Each number is 128 + 24 x the weight over its row's rms, rounded and kept within 0 to 255. Layers, rows and columns count from 0. Numbers have three digits each. The size before them is the row's rms in percent of the matrix's.

# layer 5 attention value, 192x192, rms 0.0673, rows 60-63, columns 0-191
098:173136132118175107143102126117074126105143135114160110169111137173140154109135139121115165145106113121105120143107088089104095122154169085121143161172102129129146169071110118117154172184137134136139147127121131105056160151156113118122130134137138111150113094129177145137162168138128112145150175139095114142069131127136126114113153131149137166102148128136144177105126153128143130123153115131163113148095159125143129156080138074140106130146133132115115172149175096129129114134141127112079102143118118109144143138123117174122121135115130114133113163119124132136155097169134115103
106:125135130125152144116105104086106164166148109118109134148119117150133149098160102137158148102142110084150128168120147119100111167148131124135133104131112140131102130103111155145135135150126103131158106190114117130144163158138128142183120110123156130119084103109104138077149148158110144098168138137164130102112104192130108155157154057147114101136142135135125145155110130125134146133120108128163103151154120121177087100121097124070143144125198106148145180132155153172111110165145124110134102119138116110169108146149125119130143139120148065136139153115140129137174144114147124132
082:125112085065146140127134124115147121134098137153126129107151125177127110087177126136140132109094148145104134139150149124160116091111116118109120192094118104126098116133101117150126117176058114131119120141117130137142118145137115158131117115111146118175166100140153125106091122109151150142135174120115148075064125182100111139128137140122125145118118143108108151132142122120103159113155128123127153139125092173099126142184122153161150077118102142111131129121161155161155122152107114112118153156119138127142099102119139137118111164143126131145141143083143168130053090083139153118
108:158160134102133157112100116160124151150132101152121114131072087156111146163127121139183122086163096136115145128094128142178144128145122100092081147161133141131144131182115129115124117140101100101134118118092113201123099139121127145106123130114136104101136121151166090148172108140127149119119113101132128156146122172165124118061142122138094119111106082103160106135096136107143118150138130097172112113121113152102149112102089084137121133141118141142141126098151100165127140103122124185160073112085153144146134141121117148121168146151108138140111117164151145140123159112139144115
# layer 5 attention output (transposed), 192x192, rms 0.347, rows 60-63, columns 0-191
099:121146156155118105128123132159177155154117127154116106123150129119144080131148133193160102146149132118142155114152168140130119103118125161140129111111174137132118134159148075144105146083114143110110107127112135169194126138085147086143144115123133070110122151169112112140099097120099153144127117129113144110173088119093131161096109111066102103136133122087110111111129122134112131129087124087116153087130100162148132123113137110114148122126119148127067101184123161121142100124114142140123162098163119144113108148133139134128110108154139125150127099117107097137090120150095098076
103:113144130130090132128180108132111096145091145144159134109111117117160128162091135144168144151147100148104121102110150117138164114121085126135139153093117093128142137168143128144104086118139094136149141073129140115132125086073098150115157116150129104142148098133175131185090138146170119124103099110113182120103094073147113083111141186131128138100157129112113135119155131126123131134117157162139118115123178107099123163112123118160121144109114118172104140120142148154136148099115090130163153162159147122150094103132137093101148107107101159114130103148158119156089165115147127120
080:138099146154130149105164114131109124147110122110150122170087142105128166133096073092082147119133111124102131098095138118081127152128131088108103119133099093139129175134155099118154131131125073135147142148165103123146111107131142091142114101094081127104104120116053145167171103130102146158079101113143131167140124099134140134090121120093154085118141127132150086109090154123164131124108128139130084151132175124155118151104122143121120112175148125109152104151123123147091118110102083093176106147120107134100107133139127084132151104150150112103115139143116117128161131127124119113
101:128125123111171159099111147084168124131142094137140142129142150092118093096099126139079122148139153097141133132148163117111085114111135116155145095131099158121148115105180129121140149156094126122141163156151101126121125145112080121126120114124159151175113141116094133113108156103154110120135128104100141131143165092087118086127113171137142144149133151113139116125116138127120119085142128158127074107148147126098119147195129152137138092109144169135114121147126120118124128149133104137117167180161087134087171148106157101118124124100110091073115151098115133136069103090139163094
# layer 5 attention query, 192x192, rms 0.0819, rows 64-67, columns 0-191
081:084132114110115138133121170126166162129131124152118130097061108119127090124157135118101130102139127115116146129138116111155133121137133134144120111156147129116177134112094168147109119144130100167113143135157100108183105138101138147087128124101117144136133170085115103132155158130175128117143154113134130107155124119145108136134108120154110142064120094135155187097153154136150077123107098165124146096139168177132150109142191113118170147131160117125131145136158105150120106125135125116142069095124109130168129105149099130120119133159093129098155151139134141134159171088081095154
083:133155116122139145131062165099114115168142141177103146097080172115166178138110146117125141135099136172136104122132133155111108126130096127133141144118102120120111184166113150095126119098110145117158141118126120089126200118154121102122116175135121141147073140139117131136134129137136168156114149160112106138147131086159089133181142112121135105184146142155101167168081116146134120120146139110124156152117131084120120087096119087160106117112106122132148125116090090103136150103148106136113176155118135128128123128117140171131162154127117131139106157128104113114092110147101125117
089:140114108121129168123163110104115112137156099159126082154134111130112128161106102143100121179141134117176128161063137109154121188093147102135135124149115110131127127085126120097143131103149135180141134141125129161099170115104107135106126098130117127116129092098123078157145116126138134159136150128097132141114133104187123148132146144135118125131137140167098100110142115131171119073089094163121112133150126087129084104150130174144135089178116131120117113125141142123164115148144112128122079075128135142133125127143146092107107133148100096132154154080106146160141098084131161159
085:111126119084116122133128141143135148089131137130070110143134159144120110057136129140127110152118147113134115145153120133188112139146102151139105099137107141159088172118101133167096123136143100092113108148173071108131146122119160139157131140090121139145112132138137131097128145103133111095144125129129095136084140118147122128081154130133181148135161129138173122116138108149130117186128168139087114101148131148078093183108173130153136097112101118104142156168152151103096107087088143136138099122107151146098157148131151159113113109143151116085130167147136130098123125165139121133
# layer 5 attention key, 192x192, rms 0.0825, rows 64-66, columns 0-191
092:102113126130106135114129154153100105139122149088101112123173122120200147131161164088155122161135109106116134141147104149129171174138134121080144149096130089109142153119138139117129127134115163144131125135087184101166122163146122122145140126147176147109111088092126120108060106147126076117090122113104122131150142138122119179130138108104122139120130124105122127150147116121136130111100158133123144157119082090140114132144100130145052070117152130134102132157192131119108136107152132095115124083136187161113143150151130131101113151135110129123159119138144122105107140148107140152
083:120147142126154105101110082134135122161164106094185134146102145147125086113150061154091138105136087169107093154136120122114139112125129131142113081120146140151121093143152128163126149141127076108139133149149079162135106134103122151149153125136097065164104139172103151145144139120132124168130072120139159157125133142121146085086130153156142115144090146160156155105148133155152156128144128089122129120118090106148111104105088155134156106141132152130098134123126135143128119169109126172111117137109099127124131111117143139149144108116171099133087114080115115132166133126170089117
083:127130110110138109179117117117101101160135175065098151114126101151132111121174129103126145104133166132115112149122144167112129137178141128138168089123112115172104118123187140157136118107136139163115147108132120126165094146144107134087136155129112151113163118123107142098126083088118118129138152133116113165160170150145084141117167149120125106153117102113155086108038128171128116149156135152113135108082114109127138156115164139130146128117152102093176124139127105156110159098166141148120121107127122118111165142116125118126143154111098091149104150142129114119131112168107168125